Each number is 200 + 40 x the weight over its row's rms, rounded and kept within 0 to 999. Layers, rows and columns count from 0. The size before them is the row's rms in percent of the matrix's.

# q: layer 5 attention query, 384x256, rms 0.0886, rows 31-63,95-127, columns 0-63
# k: layer 5 attention key, 192x256, rms 0.0849, rows 31-63, columns 0-63
# v: layer 5 attention value, 192x256, rms 0.0781, rows 0-1, columns 0-63
# o: layer 5 attention output (transposed), 384x256, rms 0.106, rows 0-1,64-65, columns 0-63
q31,095,258,201,247,225,245,250,142,166,127,175,221,214,182,223,130,225,261,224,196,180,230,228,226,237,192,190,258,165,94,165,167,166,248,285,212,138,224,224,205,254,205,187,197,208,217,205,206,294,175,232,213,142,162,194,197,138,90,147,254,138,250,168,249,188
q95,094,215,181,110,240,260,207,161,195,167,142,190,246,125,163,154,247,183,205,163,209,284,271,149,232,223,210,155,215,85,187,210,214,196,183,206,144,168,192,209,207,196,209,170,257,205,209,164,225,171,237,280,210,206,194,243,137,118,197,200,188,211,142,231,186
k31,172,212,231,218,189,219,234,177,200,184,209,254,178,194,187,146,299,254,202,176,179,147,227,208,182,252,141,200,188,183,159,218,205,265,200,206,160,203,261,231,179,208,156,186,160,230,268,210,251,259,230,207,240,197,190,250,208,23,193,190,215,224,175,221,204
q32,097,156,222,216,99,231,221,251,201,187,119,277,142,212,213,199,198,213,198,240,200,192,212,126,178,231,148,283,179,210,128,209,237,258,175,309,193,173,231,183,200,236,198,245,224,173,236,171,266,214,177,212,212,163,180,233,258,176,152,202,250,266,205,188,205
q96,105,207,201,214,132,201,200,154,215,174,167,198,175,154,300,193,240,193,129,172,220,160,144,192,206,150,163,198,207,192,188,204,130,193,198,201,241,232,207,292,272,235,158,198,157,120,209,223,141,241,157,201,237,174,204,145,228,153,259,252,197,210,243,130,292
k32,092,208,167,140,227,168,193,211,136,261,204,234,288,225,224,193,188,217,287,164,192,158,249,199,152,272,190,245,189,160,220,228,123,192,152,135,179,128,239,205,161,320,237,223,195,213,235,208,233,202,201,162,266,181,219,218,120,180,217,202,246,198,171,211,160
q33,096,192,234,199,174,302,127,157,254,210,297,193,175,236,215,168,237,241,199,222,187,217,238,215,108,127,182,220,147,262,152,256,230,130,165,133,252,221,198,280,168,194,188,282,223,228,145,146,299,93,256,154,239,167,149,179,162,148,164,195,245,169,217,230,175
q97,104,190,194,193,234,178,238,226,156,114,200,232,268,207,271,140,222,233,171,142,169,184,203,207,244,206,174,185,166,234,146,241,219,237,222,194,277,275,207,204,161,192,156,188,236,248,210,156,123,101,222,231,116,267,218,202,243,205,162,198,166,198,171,194,222
k33,091,222,189,159,153,237,213,208,139,231,168,151,208,186,257,150,220,161,156,248,237,166,169,126,159,237,222,191,306,213,140,199,173,247,152,197,213,229,197,153,208,170,190,120,191,177,214,254,189,222,233,155,233,205,217,185,218,177,174,179,200,194,192,194,216
q34,111,205,125,199,107,172,226,269,185,170,192,230,144,226,221,179,171,167,133,168,165,206,245,174,233,201,169,253,231,180,150,217,180,191,133,192,227,230,225,212,190,253,197,262,131,223,210,172,214,172,177,202,135,180,149,176,180,196,221,208,174,249,275,113,228
q98,101,137,251,177,247,202,239,196,125,255,170,191,85,258,200,165,246,214,251,244,256,113,206,200,142,208,169,198,165,195,212,180,142,190,247,191,190,140,164,147,221,160,227,299,255,147,224,220,154,176,235,171,154,135,270,249,177,262,154,106,203,207,163,203,175
k34,091,204,165,149,157,226,167,236,140,247,221,192,225,195,175,228,213,289,208,235,130,252,213,197,130,177,215,214,298,240,241,120,189,162,228,165,237,145,232,241,160,169,219,200,189,260,189,221,226,226,188,183,242,281,169,289,173,196,160,277,182,201,208,235,134
q35,107,186,161,163,249,200,222,181,181,274,233,180,126,202,169,162,218,210,228,211,228,214,204,189,207,188,109,167,252,230,195,149,220,233,198,203,269,241,238,142,182,224,244,242,165,172,209,132,234,210,216,250,214,179,256,310,207,207,191,174,196,205,315,224,190
q99,100,132,195,166,221,132,181,147,231,162,266,194,208,202,207,221,183,180,212,211,171,271,210,216,210,211,157,261,255,236,238,189,218,160,242,205,131,192,161,191,153,188,133,138,163,184,226,202,199,191,204,170,166,213,154,283,214,204,123,183,208,193,225,241,201
k35,088,153,192,191,253,140,209,191,187,192,249,198,221,207,221,239,230,239,228,181,201,146,162,240,181,167,256,186,165,198,266,182,167,211,198,150,174,223,200,244,271,132,213,211,181,176,260,154,201,213,246,179,127,241,178,184,249,191,209,219,207,189,280,278,270
q36,111,140,199,131,259,193,201,167,123,197,265,151,236,130,193,219,207,237,251,182,229,222,158,104,206,151,196,162,197,242,147,179,141,189,115,201,180,249,163,207,243,203,203,134,144,151,145,147,239,169,144,247,128,259,241,223,182,231,168,198,194,228,206,293,162
q100,097,181,187,273,215,222,115,56,144,280,185,149,244,282,225,227,217,213,210,240,195,184,242,226,199,212,202,227,188,154,167,128,206,208,169,190,215,197,152,91,211,167,232,186,211,178,175,171,241,85,208,228,165,207,233,164,308,232,161,228,178,182,179,171,220
k36,101,228,183,252,187,185,269,252,230,226,261,200,185,186,222,204,210,208,240,147,265,208,162,178,166,164,198,204,193,174,244,211,211,202,230,169,221,153,226,165,166,161,308,267,279,284,164,180,242,283,180,199,153,222,148,168,144,212,214,186,167,241,216,207,156
q37,109,246,216,202,257,222,133,139,246,73,192,147,230,201,200,235,180,177,221,194,189,183,185,133,142,242,227,217,234,222,126,175,204,276,225,285,219,184,228,245,229,134,199,182,245,167,215,195,246,234,211,229,216,248,165,205,280,217,226,175,203,103,255,215,225
q101,097,121,200,157,242,190,225,245,214,171,113,195,190,162,263,160,170,209,199,232,202,205,178,218,192,209,187,224,209,200,204,182,226,187,188,320,231,187,261,195,243,181,232,230,217,173,169,278,235,176,228,233,203,219,149,216,193,252,304,215,137,286,176,229,224
k37,089,292,167,187,192,108,184,163,140,199,215,255,190,209,173,211,238,164,185,248,248,275,168,157,254,173,211,194,271,207,193,195,205,211,170,186,218,255,250,247,148,161,239,181,197,202,172,214,152,181,229,185,178,124,178,204,110,173,207,152,245,150,245,161,182
q38,103,152,135,283,146,221,124,180,223,143,199,220,213,225,208,199,169,253,240,215,196,207,186,287,211,207,230,249,191,263,266,258,229,175,199,159,168,142,246,182,107,133,192,226,255,224,198,189,235,326,152,178,203,243,166,190,220,223,150,231,213,229,162,267,274
q102,106,248,222,164,85,251,191,175,127,282,219,193,152,239,197,158,195,217,195,238,159,172,194,253,193,260,269,216,186,202,253,164,202,207,208,130,220,244,239,185,104,185,188,187,194,243,229,207,234,243,279,280,182,224,130,139,208,183,151,169,195,131,178,180,154
k38,099,214,231,121,160,236,250,147,192,162,247,202,208,172,219,174,207,212,142,216,192,134,180,254,168,150,169,169,186,230,202,190,170,214,193,288,233,162,173,217,196,169,156,198,207,230,205,272,228,126,134,169,187,188,261,227,250,138,226,223,188,210,137,169,178
q39,098,246,122,212,198,151,251,209,224,166,105,156,202,178,245,158,233,192,280,147,212,216,223,156,217,243,203,224,237,174,193,244,235,242,184,177,208,192,156,209,280,180,154,164,184,226,271,187,249,202,254,170,243,104,247,199,222,210,180,125,179,131,110,205,178
q103,101,300,152,194,291,143,173,207,213,130,215,150,225,152,219,246,235,148,145,154,144,280,207,149,146,214,241,184,130,158,124,259,158,227,245,318,134,191,196,220,158,207,206,194,212,189,240,202,258,165,296,225,282,205,157,159,172,193,259,207,194,176,162,122,126
k39,092,189,178,239,155,212,201,268,195,174,184,212,168,250,221,166,164,166,270,234,165,233,221,209,208,222,181,222,256,137,194,255,122,150,230,205,267,174,192,153,213,156,309,189,195,200,173,239,173,190,207,236,193,173,191,207,184,178,199,244,138,236,260,204,252
q40,136,130,176,197,172,137,158,228,241,271,179,191,206,181,222,190,198,218,149,170,180,165,206,199,165,190,177,226,251,185,220,158,223,164,162,212,247,222,169,235,182,159,238,206,147,190,217,164,111,201,166,196,204,165,190,209,215,261,196,253,213,221,183,192,221
q104,127,185,182,206,210,150,223,164,179,208,230,213,153,304,207,202,214,174,186,216,151,154,175,256,210,246,152,229,228,254,234,167,149,226,191,205,174,239,231,99,209,260,204,166,170,124,108,268,98,228,146,255,237,174,211,215,161,221,233,201,163,254,226,246,234
k40,101,316,184,127,268,162,196,216,151,235,226,219,201,152,235,184,125,197,181,127,185,233,186,278,164,178,275,241,143,269,222,181,197,189,175,87,252,209,187,201,170,205,173,219,228,207,239,227,279,175,250,163,186,158,202,226,186,239,247,251,259,146,216,249,220
q41,096,146,184,218,175,106,100,226,246,174,187,162,247,167,302,236,183,204,234,212,176,205,190,230,164,216,157,144,170,183,177,201,186,254,207,212,191,242,180,186,246,189,245,109,135,196,234,146,199,194,195,154,216,215,279,220,180,250,157,179,192,152,185,128,256
q105,094,284,167,274,197,219,262,223,259,192,302,188,218,208,158,131,195,211,159,213,108,273,209,223,169,201,249,87,207,228,144,116,100,168,196,210,210,192,188,195,191,176,219,178,187,162,239,185,212,260,154,203,238,215,165,212,177,203,229,298,244,196,190,225,180
k41,092,229,176,177,200,197,199,250,206,243,159,235,96,158,183,237,245,196,172,229,263,222,207,116,259,204,159,222,186,264,162,261,171,273,194,227,286,158,127,210,254,183,261,296,200,181,176,226,210,121,248,171,257,177,124,170,228,225,188,209,190,207,181,233,152
q42,109,107,162,226,164,239,221,207,154,193,203,207,127,143,201,261,193,165,216,235,212,163,190,240,171,129,254,136,143,170,202,216,196,198,171,179,242,215,194,206,156,278,153,158,191,279,198,258,244,208,177,193,149,136,231,203,277,156,225,162,233,218,190,232,220
q106,112,203,236,260,221,201,185,215,265,209,226,216,189,143,178,125,327,187,190,173,248,143,267,210,157,182,270,156,135,201,228,251,172,157,219,199,281,151,157,210,171,182,245,222,267,192,172,234,243,220,148,177,278,197,230,191,179,173,185,133,232,223,119,159,204
k42,088,196,228,248,227,197,236,281,146,231,236,202,175,254,206,193,131,169,303,214,185,177,167,226,218,218,176,177,267,187,93,245,206,158,163,222,161,212,191,268,289,235,176,205,264,158,221,174,209,134,169,219,284,280,194,180,137,147,234,260,195,228,214,194,166
q43,103,166,185,184,71,154,176,179,248,160,186,188,254,216,215,151,146,221,211,177,169,149,207,207,205,171,213,250,133,150,282,197,233,257,226,212,226,211,192,175,165,185,213,187,169,198,180,277,202,152,202,267,234,232,204,194,226,227,252,134,202,204,191,221,222
q107,106,223,212,203,228,184,199,170,244,239,150,187,172,208,208,208,175,163,185,161,197,155,176,220,180,257,195,179,230,281,126,210,226,111,206,199,153,197,241,181,194,99,176,185,163,219,190,191,90,210,216,176,179,253,165,159,166,220,216,166,236,188,216,203,184
k43,093,146,154,249,200,174,201,165,241,215,300,213,153,119,136,206,197,150,231,233,190,203,205,210,190,235,190,221,180,146,257,206,201,209,175,186,228,154,217,177,142,163,263,181,198,196,218,130,308,122,198,204,184,214,227,206,206,248,175,182,237,144,223,174,253
q44,106,208,235,238,222,143,194,249,216,276,252,186,189,150,194,184,191,119,204,144,129,189,148,212,174,232,226,184,230,219,148,201,233,255,198,198,156,151,213,200,235,164,190,165,214,219,171,235,103,191,173,225,192,259,187,294,264,238,166,319,169,175,289,184,236
q108,103,149,220,148,205,236,208,189,195,228,147,180,212,133,181,219,195,214,194,180,209,149,124,229,255,172,200,161,193,120,178,104,271,184,158,210,252,188,159,269,161,217,193,191,154,161,237,288,86,214,158,195,224,151,94,162,240,240,216,201,223,215,165,206,166
k44,089,198,173,180,238,186,184,212,143,115,124,190,129,237,235,213,234,247,219,211,218,220,245,231,213,184,293,173,208,224,193,210,231,199,211,172,243,142,199,275,183,185,197,227,173,254,111,217,179,171,258,202,157,146,223,150,148,255,171,275,211,208,205,188,159
q45,103,223,261,145,191,253,154,212,135,217,225,276,156,171,147,206,298,179,242,199,161,196,221,234,244,174,228,248,216,218,211,175,247,265,333,174,183,253,209,179,277,280,215,131,206,243,217,220,224,259,130,186,186,203,195,239,209,221,230,183,248,196,195,222,164
q109,115,121,106,199,163,122,234,208,156,167,264,110,149,239,206,167,222,169,196,303,203,221,195,198,237,155,162,207,255,283,216,191,239,216,162,193,214,167,195,176,207,194,193,162,187,103,239,197,186,198,278,235,190,267,199,187,201,210,152,159,253,172,262,183,176
k45,093,222,206,237,232,134,143,193,200,253,173,208,234,154,217,153,199,192,143,91,186,231,212,179,210,164,133,188,145,186,211,251,103,138,123,237,153,188,187,110,196,231,185,235,252,203,167,183,240,179,212,204,191,192,187,188,207,191,113,205,155,193,239,218,152
q46,099,204,168,217,272,270,160,206,224,175,192,215,217,206,121,249,161,149,225,241,155,235,143,217,138,184,142,129,219,170,132,227,167,214,236,175,145,259,218,189,178,199,143,193,205,193,227,250,147,168,186,181,227,227,206,210,271,180,116,214,180,260,142,189,200
q110,106,195,230,188,213,256,254,190,217,200,214,175,168,208,299,135,182,231,148,172,204,285,161,242,229,234,198,211,247,187,260,192,241,207,233,136,215,181,162,153,242,215,175,168,224,157,124,241,187,220,268,149,211,212,142,178,233,176,253,225,180,175,222,166,231
k46,090,230,195,250,204,182,160,205,120,162,200,231,115,217,234,217,208,175,140,96,300,221,175,218,238,127,180,299,206,144,182,207,226,217,192,234,183,233,154,189,200,258,182,166,164,226,240,181,169,216,188,224,252,114,170,183,173,269,220,175,227,209,152,204,177
q47,115,261,247,162,137,190,280,254,261,202,255,186,225,140,244,183,243,145,205,192,174,79,205,173,267,142,259,172,105,251,173,230,226,206,165,143,178,113,196,204,163,214,207,219,191,223,242,227,218,173,226,195,264,163,177,174,153,207,226,189,222,122,174,179,152
q111,115,183,200,191,206,118,203,229,141,215,256,180,210,149,161,248,243,248,224,192,250,175,177,209,151,187,175,176,260,179,262,205,118,164,151,119,265,207,230,183,242,225,239,142,113,136,117,299,250,210,181,180,244,242,230,272,186,236,196,191,257,195,187,203,181
k47,093,176,257,150,120,263,199,186,215,238,190,188,185,176,212,223,160,183,194,187,183,180,168,156,193,174,230,209,239,115,207,177,265,104,263,239,184,169,171,253,199,181,193,246,244,172,182,162,191,137,214,232,167,214,245,198,271,177,201,253,204,149,244,242,176
q48,102,154,208,214,185,175,198,204,223,233,262,212,157,244,248,172,239,190,112,242,148,167,128,210,192,148,141,171,246,162,175,234,221,181,172,151,178,222,191,233,173,174,214,207,233,163,192,262,188,109,208,159,197,270,163,134,199,201,212,129,285,203,235,221,210
q112,093,238,253,215,233,238,200,207,247,185,152,140,157,251,301,191,208,242,234,167,191,219,170,210,211,146,194,230,240,178,264,240,216,97,204,226,218,192,193,206,235,167,268,234,173,156,204,215,246,251,249,230,194,216,235,189,232,221,195,182,188,194,215,250,248
k48,097,187,167,243,244,230,99,195,213,166,183,85,247,222,168,207,182,191,211,227,264,189,227,149,165,199,223,196,244,203,193,236,164,212,182,137,296,182,191,164,237,214,240,224,176,153,212,174,168,242,108,265,159,128,207,164,236,247,178,190,242,122,226,242,180
q49,104,282,193,206,237,169,223,174,181,228,234,142,200,223,204,104,193,291,267,208,207,161,211,214,233,155,212,216,240,180,248,99,326,256,140,154,247,174,151,215,252,112,274,160,153,132,146,222,224,171,255,178,216,272,252,221,146,235,189,197,182,167,179,155,134
q113,102,199,177,239,177,268,232,226,244,110,141,204,259,244,217,207,224,202,195,188,141,211,206,195,200,242,193,161,252,239,228,171,183,197,212,182,189,205,129,164,249,298,180,229,165,211,217,156,214,194,147,206,180,187,113,202,168,209,172,159,219,148,132,168,127
k49,090,185,187,238,199,286,150,233,206,182,216,135,210,180,157,155,206,251,182,249,185,183,202,196,230,176,263,152,209,161,180,201,168,198,216,214,189,180,247,253,226,181,230,193,252,264,135,242,168,209,210,234,171,148,169,135,173,186,156,166,231,172,250,249,270
q50,133,172,226,184,230,162,220,218,220,185,243,116,270,146,211,221,195,185,202,131,206,173,225,192,261,194,252,191,194,177,224,172,195,188,219,143,181,230,150,222,219,180,205,144,207,154,146,208,228,110,171,261,220,197,199,176,155,212,215,157,302,213,261,189,184
q114,113,226,196,212,242,243,197,192,212,271,225,202,250,153,250,99,206,131,181,216,267,155,210,173,186,187,207,160,242,157,190,168,164,201,156,175,289,181,237,226,259,210,166,198,167,164,157,185,175,218,231,238,195,185,224,231,141,263,305,201,101,203,140,169,125
k50,089,199,211,254,210,223,129,238,218,63,218,138,199,218,237,253,186,145,197,241,187,239,180,186,167,203,203,233,258,171,144,152,232,202,146,194,219,206,189,268,163,200,232,138,161,147,128,221,218,157,149,183,259,189,165,107,248,241,120,204,213,158,228,222,155
q51,112,192,157,231,141,214,231,180,215,213,256,172,208,180,198,136,262,204,226,208,242,171,236,235,149,191,229,211,230,147,175,246,215,232,158,202,262,239,190,249,166,181,168,210,111,211,199,159,175,293,233,242,251,148,219,153,288,168,159,227,206,190,192,168,156
q115,112,209,248,217,267,216,163,177,244,213,231,171,202,193,157,186,204,223,172,150,189,214,246,172,182,256,201,151,198,235,204,92,222,243,187,192,242,254,227,170,257,175,211,199,208,200,176,219,196,246,190,244,144,206,250,291,175,248,221,186,239,247,187,252,180
k51,087,235,239,234,249,216,176,256,144,166,225,186,146,222,118,204,225,170,232,202,138,223,158,189,185,218,232,197,139,163,114,197,137,276,150,182,227,157,191,196,234,162,238,209,237,169,227,203,241,207,264,178,213,198,235,206,123,205,242,160,115,184,209,208,244
q52,121,213,188,216,165,202,237,205,159,224,215,246,248,195,209,230,218,197,237,253,199,230,184,152,133,141,202,239,219,149,161,229,220,252,246,233,171,191,240,247,216,175,154,174,144,196,224,197,162,262,177,153,236,231,211,247,232,235,203,300,227,226,136,193,156
q116,138,202,155,261,185,233,197,220,172,212,115,215,205,188,230,265,248,249,295,198,205,242,217,174,186,184,220,173,224,188,186,300,211,229,174,230,188,236,237,198,172,198,175,223,206,291,194,224,229,265,204,214,169,208,221,168,160,142,154,195,227,238,223,97,244
k52,092,172,252,238,211,186,207,153,191,176,233,212,185,215,205,210,200,176,229,208,171,222,175,146,184,229,177,217,159,233,221,212,196,241,179,213,228,126,165,170,236,169,186,247,197,229,227,197,204,213,148,155,159,105,206,223,194,158,263,221,256,132,154,226,113
q53,111,227,185,175,151,151,213,133,173,241,241,161,252,239,220,192,175,178,213,211,236,182,209,196,205,207,158,244,221,224,232,248,246,242,239,213,165,171,250,207,158,294,295,242,152,164,185,270,116,169,208,155,244,197,134,286,211,215,129,179,184,169,220,271,123
q117,120,170,162,117,183,203,256,279,259,210,171,241,231,194,204,178,216,252,203,200,157,195,250,228,195,182,186,228,237,181,184,276,227,195,260,230,205,201,220,260,153,104,169,232,211,328,166,254,250,157,178,144,201,146,145,205,204,175,223,218,157,196,157,184,235
k53,092,168,250,212,186,211,215,157,209,237,177,159,156,234,215,177,258,180,227,171,193,186,187,291,111,185,213,240,215,163,199,280,247,231,196,231,214,184,232,184,211,189,140,179,261,241,207,142,198,176,209,210,157,198,191,202,183,224,171,225,180,163,204,239,228
q54,101,207,175,176,173,166,170,189,147,256,212,196,240,213,173,183,242,196,101,202,184,271,160,228,203,170,238,205,254,153,248,170,210,150,155,298,239,325,247,136,209,252,239,146,236,205,241,209,222,179,191,211,213,173,188,209,174,197,196,184,271,212,187,221,180
q118,096,178,225,202,255,254,208,128,145,251,234,170,210,147,134,169,209,178,159,208,246,152,225,218,243,185,226,182,189,168,212,125,209,141,186,138,208,223,173,163,107,219,257,178,252,195,245,176,241,169,239,227,163,143,190,166,213,200,174,176,174,182,237,245,199
k54,090,230,184,264,252,227,227,156,244,211,192,167,226,254,177,197,180,176,243,220,144,220,123,190,138,186,183,233,167,209,200,238,144,225,208,181,267,234,244,223,121,220,159,150,223,180,150,219,196,198,209,224,232,232,84,182,246,196,163,239,172,214,136,217,162
q55,114,184,243,218,163,194,147,187,229,185,170,223,180,217,243,195,213,92,112,172,147,165,210,188,202,237,208,181,210,193,234,165,194,218,170,170,162,215,197,220,164,122,187,214,197,202,155,235,213,149,173,185,215,226,182,172,182,161,163,213,279,156,241,164,225
q119,093,228,198,161,215,250,215,177,166,176,231,215,194,147,151,193,155,146,194,200,165,188,232,191,193,157,237,135,267,154,235,129,143,158,204,162,234,180,228,159,222,212,178,208,206,104,186,160,178,229,166,205,241,194,237,172,130,204,306,123,218,248,111,208,251
k55,094,180,162,232,137,190,147,240,250,248,210,200,127,167,122,147,246,257,253,265,250,187,174,232,223,212,188,160,211,214,203,300,249,167,198,212,152,190,177,267,222,166,219,217,226,168,138,258,243,176,218,173,149,107,220,200,173,197,175,125,159,235,250,187,128
q56,112,249,251,179,207,245,244,169,181,202,146,208,274,158,168,244,176,253,222,211,158,198,162,172,213,193,210,186,229,178,232,234,236,203,150,198,223,142,227,190,183,202,222,205,269,226,133,173,226,193,150,205,190,173,201,178,189,147,263,275,177,174,145,136,195
q120,097,190,250,209,285,205,219,174,284,263,236,214,238,212,166,178,213,149,201,262,243,183,196,196,207,231,226,268,171,192,158,183,223,268,192,225,220,170,248,191,240,135,220,164,230,161,237,182,249,129,205,168,162,183,266,202,156,228,217,208,168,190,166,207,194
k56,082,196,176,203,218,203,180,223,198,164,231,200,225,233,216,185,192,213,250,220,119,195,90,198,207,210,201,206,213,216,211,172,222,128,297,266,103,183,181,220,146,223,244,163,281,201,177,221,194,134,187,208,232,231,130,194,218,214,222,286,227,158,159,143,210
q57,096,269,233,159,187,229,155,135,255,231,194,211,160,220,178,131,167,206,222,232,167,210,206,223,156,112,208,243,209,219,181,166,216,192,180,214,173,228,281,233,191,181,242,195,96,202,205,181,219,211,243,186,179,231,213,143,216,258,178,176,163,151,154,204,123
q121,105,228,184,145,162,196,233,188,291,119,248,185,221,232,198,226,155,208,240,217,212,221,200,252,151,189,239,207,129,190,268,206,220,211,261,265,211,249,270,199,169,212,162,186,155,186,199,134,259,143,188,201,149,254,171,200,258,191,250,246,166,165,193,205,246
k57,097,192,197,162,216,130,174,197,210,279,209,120,211,190,248,138,294,187,181,231,158,145,197,263,180,247,168,260,233,214,186,187,170,276,228,170,176,122,205,194,243,203,257,199,229,177,222,207,163,273,204,261,198,162,179,192,203,134,282,164,178,194,176,184,215
q58,096,218,150,185,141,132,235,193,125,195,193,206,199,168,170,160,192,139,127,179,204,130,293,192,199,177,171,253,245,167,190,206,218,192,266,213,182,227,181,178,259,186,210,200,173,148,209,189,158,247,277,220,222,248,177,244,188,236,245,208,316,194,210,144,260
q122,103,183,226,237,198,115,157,219,225,161,227,144,302,242,230,150,168,171,163,221,178,156,196,157,174,231,181,213,202,254,208,205,234,194,203,133,182,196,182,142,189,150,262,197,255,231,207,268,232,189,252,139,244,173,201,149,179,216,196,167,250,104,177,254,232
k58,090,202,169,208,176,194,200,249,169,217,98,198,234,228,182,265,163,211,159,191,173,223,194,105,232,190,245,148,139,215,246,218,192,169,249,188,224,205,177,185,228,222,134,138,251,262,257,261,195,208,186,209,162,150,172,219,144,194,213,149,178,187,171,214,180
q59,102,273,169,146,147,206,219,184,209,146,169,337,262,137,239,203,230,205,250,221,222,243,213,155,180,167,220,228,226,247,59,215,202,249,154,248,251,192,189,202,218,243,112,177,195,192,219,128,261,148,271,271,141,140,171,185,170,128,139,213,142,235,232,142,189
q123,113,160,242,304,222,246,198,215,205,180,180,150,155,164,202,186,201,134,217,237,157,183,183,138,234,218,232,171,183,195,197,180,153,212,186,320,245,235,190,155,193,211,189,159,215,222,204,186,163,205,222,204,261,196,245,100,198,175,198,171,193,225,234,219,199
k59,099,194,196,180,131,203,188,253,133,178,152,185,194,142,188,215,259,234,229,155,248,164,171,193,209,245,206,288,236,148,202,213,103,152,180,127,183,211,155,239,180,217,161,144,184,206,231,265,166,286,236,232,189,232,151,212,201,182,227,190,187,229,124,204,247
q60,100,201,223,128,171,226,193,151,243,165,253,203,176,218,225,158,167,169,252,226,135,254,165,148,238,212,261,234,213,182,166,205,214,203,182,271,247,235,212,216,196,219,165,191,190,242,226,144,207,146,184,215,195,232,192,211,163,229,162,228,208,115,179,124,114
q124,106,191,235,315,165,172,214,187,243,230,266,237,182,193,130,148,192,177,193,228,177,214,128,211,191,157,170,191,134,168,170,186,188,148,211,104,244,249,237,299,277,146,190,291,188,207,212,86,187,186,218,187,186,173,226,161,213,154,179,235,231,205,234,134,293
k60,088,186,114,187,192,209,205,209,204,219,167,239,186,238,278,153,215,147,220,208,195,114,207,245,179,244,202,272,210,220,199,274,196,240,183,249,150,118,210,202,158,169,214,189,102,248,216,287,213,268,206,172,303,166,237,133,218,220,202,183,246,174,291,203,144
q61,096,277,168,179,173,183,254,182,196,163,191,217,100,189,186,148,175,281,113,211,185,219,228,168,197,201,184,218,186,227,135,159,163,211,206,200,193,153,232,181,161,206,237,192,198,180,232,230,246,202,201,270,178,289,139,206,221,193,245,199,192,177,170,218,203
q125,100,200,145,151,246,204,258,232,135,309,218,197,263,123,204,154,231,140,234,214,128,262,204,206,295,211,206,193,275,201,191,305,175,198,245,200,197,218,178,200,246,182,232,213,219,168,186,245,164,179,211,169,157,172,186,156,167,187,220,113,244,285,163,217,121
k61,092,297,210,151,285,168,154,183,216,241,160,230,178,202,169,262,142,182,194,228,172,257,161,195,153,206,179,221,221,187,195,253,215,206,143,242,165,288,175,159,204,168,141,243,244,190,188,190,201,200,204,207,144,237,175,190,195,144,184,200,268,176,164,253,120
q62,101,154,222,266,167,224,220,181,315,223,162,220,228,181,207,213,184,203,167,104,190,233,172,244,202,218,280,162,222,239,184,232,175,249,170,174,188,230,179,192,170,135,180,188,103,159,202,207,179,236,219,151,147,209,93,117,223,272,167,246,159,226,266,190,240
q126,094,273,204,151,211,169,222,135,232,206,215,68,223,201,251,180,226,174,186,234,192,237,193,209,240,204,194,163,242,208,167,195,178,331,209,198,197,209,260,210,230,188,251,198,236,158,191,224,184,183,187,154,200,167,216,271,263,164,183,243,214,180,292,171,97
k62,086,221,224,196,196,181,163,249,116,156,165,210,150,149,131,168,276,193,173,206,195,271,141,200,216,269,187,255,222,179,248,172,233,228,126,234,240,152,205,234,219,210,245,158,223,133,229,194,164,201,225,249,207,161,224,196,236,157,267,170,116,177,148,191,147
q63,112,211,136,187,90,198,188,136,245,246,278,264,135,143,241,239,162,263,192,169,241,205,172,207,231,199,190,261,127,216,236,119,238,199,275,208,132,196,241,256,243,146,228,258,147,221,203,184,212,201,181,167,178,278,214,235,191,225,174,206,106,245,194,207,200
q127,113,167,198,215,240,210,183,283,277,225,190,153,179,215,187,278,165,158,177,235,194,264,178,239,256,102,294,205,177,179,225,169,120,152,165,217,257,277,173,236,206,212,200,161,110,210,191,169,227,167,173,273,208,271,272,155,197,277,196,152,219,156,254,202,161
k63,092,140,236,225,159,133,113,205,142,194,213,144,185,178,222,207,176,179,174,168,191,159,229,170,125,211,193,211,220,217,220,168,227,230,159,148,270,190,229,189,191,217,198,204,219,150,252,312,99,234,141,184,219,169,125,116,195,216,220,244,222,161,203,163,255
v0,105,236,154,180,202,226,214,236,273,193,138,181,216,171,193,218,222,186,237,239,175,177,183,126,212,224,170,202,150,143,188,196,197,186,288,103,234,135,185,138,187,225,206,157,246,212,168,196,217,247,226,217,181,243,225,163,281,175,194,208,194,283,216,194,302
o0,112,219,193,186,242,254,167,172,183,207,104,167,207,209,186,192,227,265,201,181,213,223,136,208,233,207,181,190,218,155,202,147,194,184,196,168,221,312,189,237,185,263,133,193,279,206,204,200,213,247,199,242,188,218,233,168,198,208,144,194,216,177,242,208,164
o64,099,236,190,197,199,189,183,245,205,113,238,246,214,138,174,223,201,219,216,192,154,255,160,176,141,182,210,228,201,190,210,203,252,173,210,211,218,154,231,235,197,154,118,211,225,231,204,156,296,170,236,144,246,100,156,164,202,176,150,170,215,241,182,123,146
v1,096,257,175,235,172,194,174,265,199,114,172,109,208,233,225,279,191,242,196,111,185,213,180,196,206,222,187,144,181,169,250,149,269,239,192,313,199,159,226,196,226,208,202,193,257,227,210,187,213,240,190,207,214,142,173,212,198,192,187,223,157,193,203,145,148
o1,095,205,219,186,165,195,236,194,193,216,277,211,128,190,236,211,151,176,170,248,176,201,147,180,190,215,189,213,211,219,193,147,181,218,197,201,199,202,211,225,245,150,218,164,145,172,181,232,264,170,179,230,117,148,181,189,164,189,206,156,281,226,230,234,254
o65,099,164,129,204,238,207,216,212,202,150,217,226,242,237,219,230,217,176,215,182,209,189,180,215,267,221,154,215,239,242,223,137,199,183,191,180,153,159,269,134,122,199,251,190,196,109,190,231,160,215,208,129,182,205,205,227,251,189,237,127,149,217,223,246,235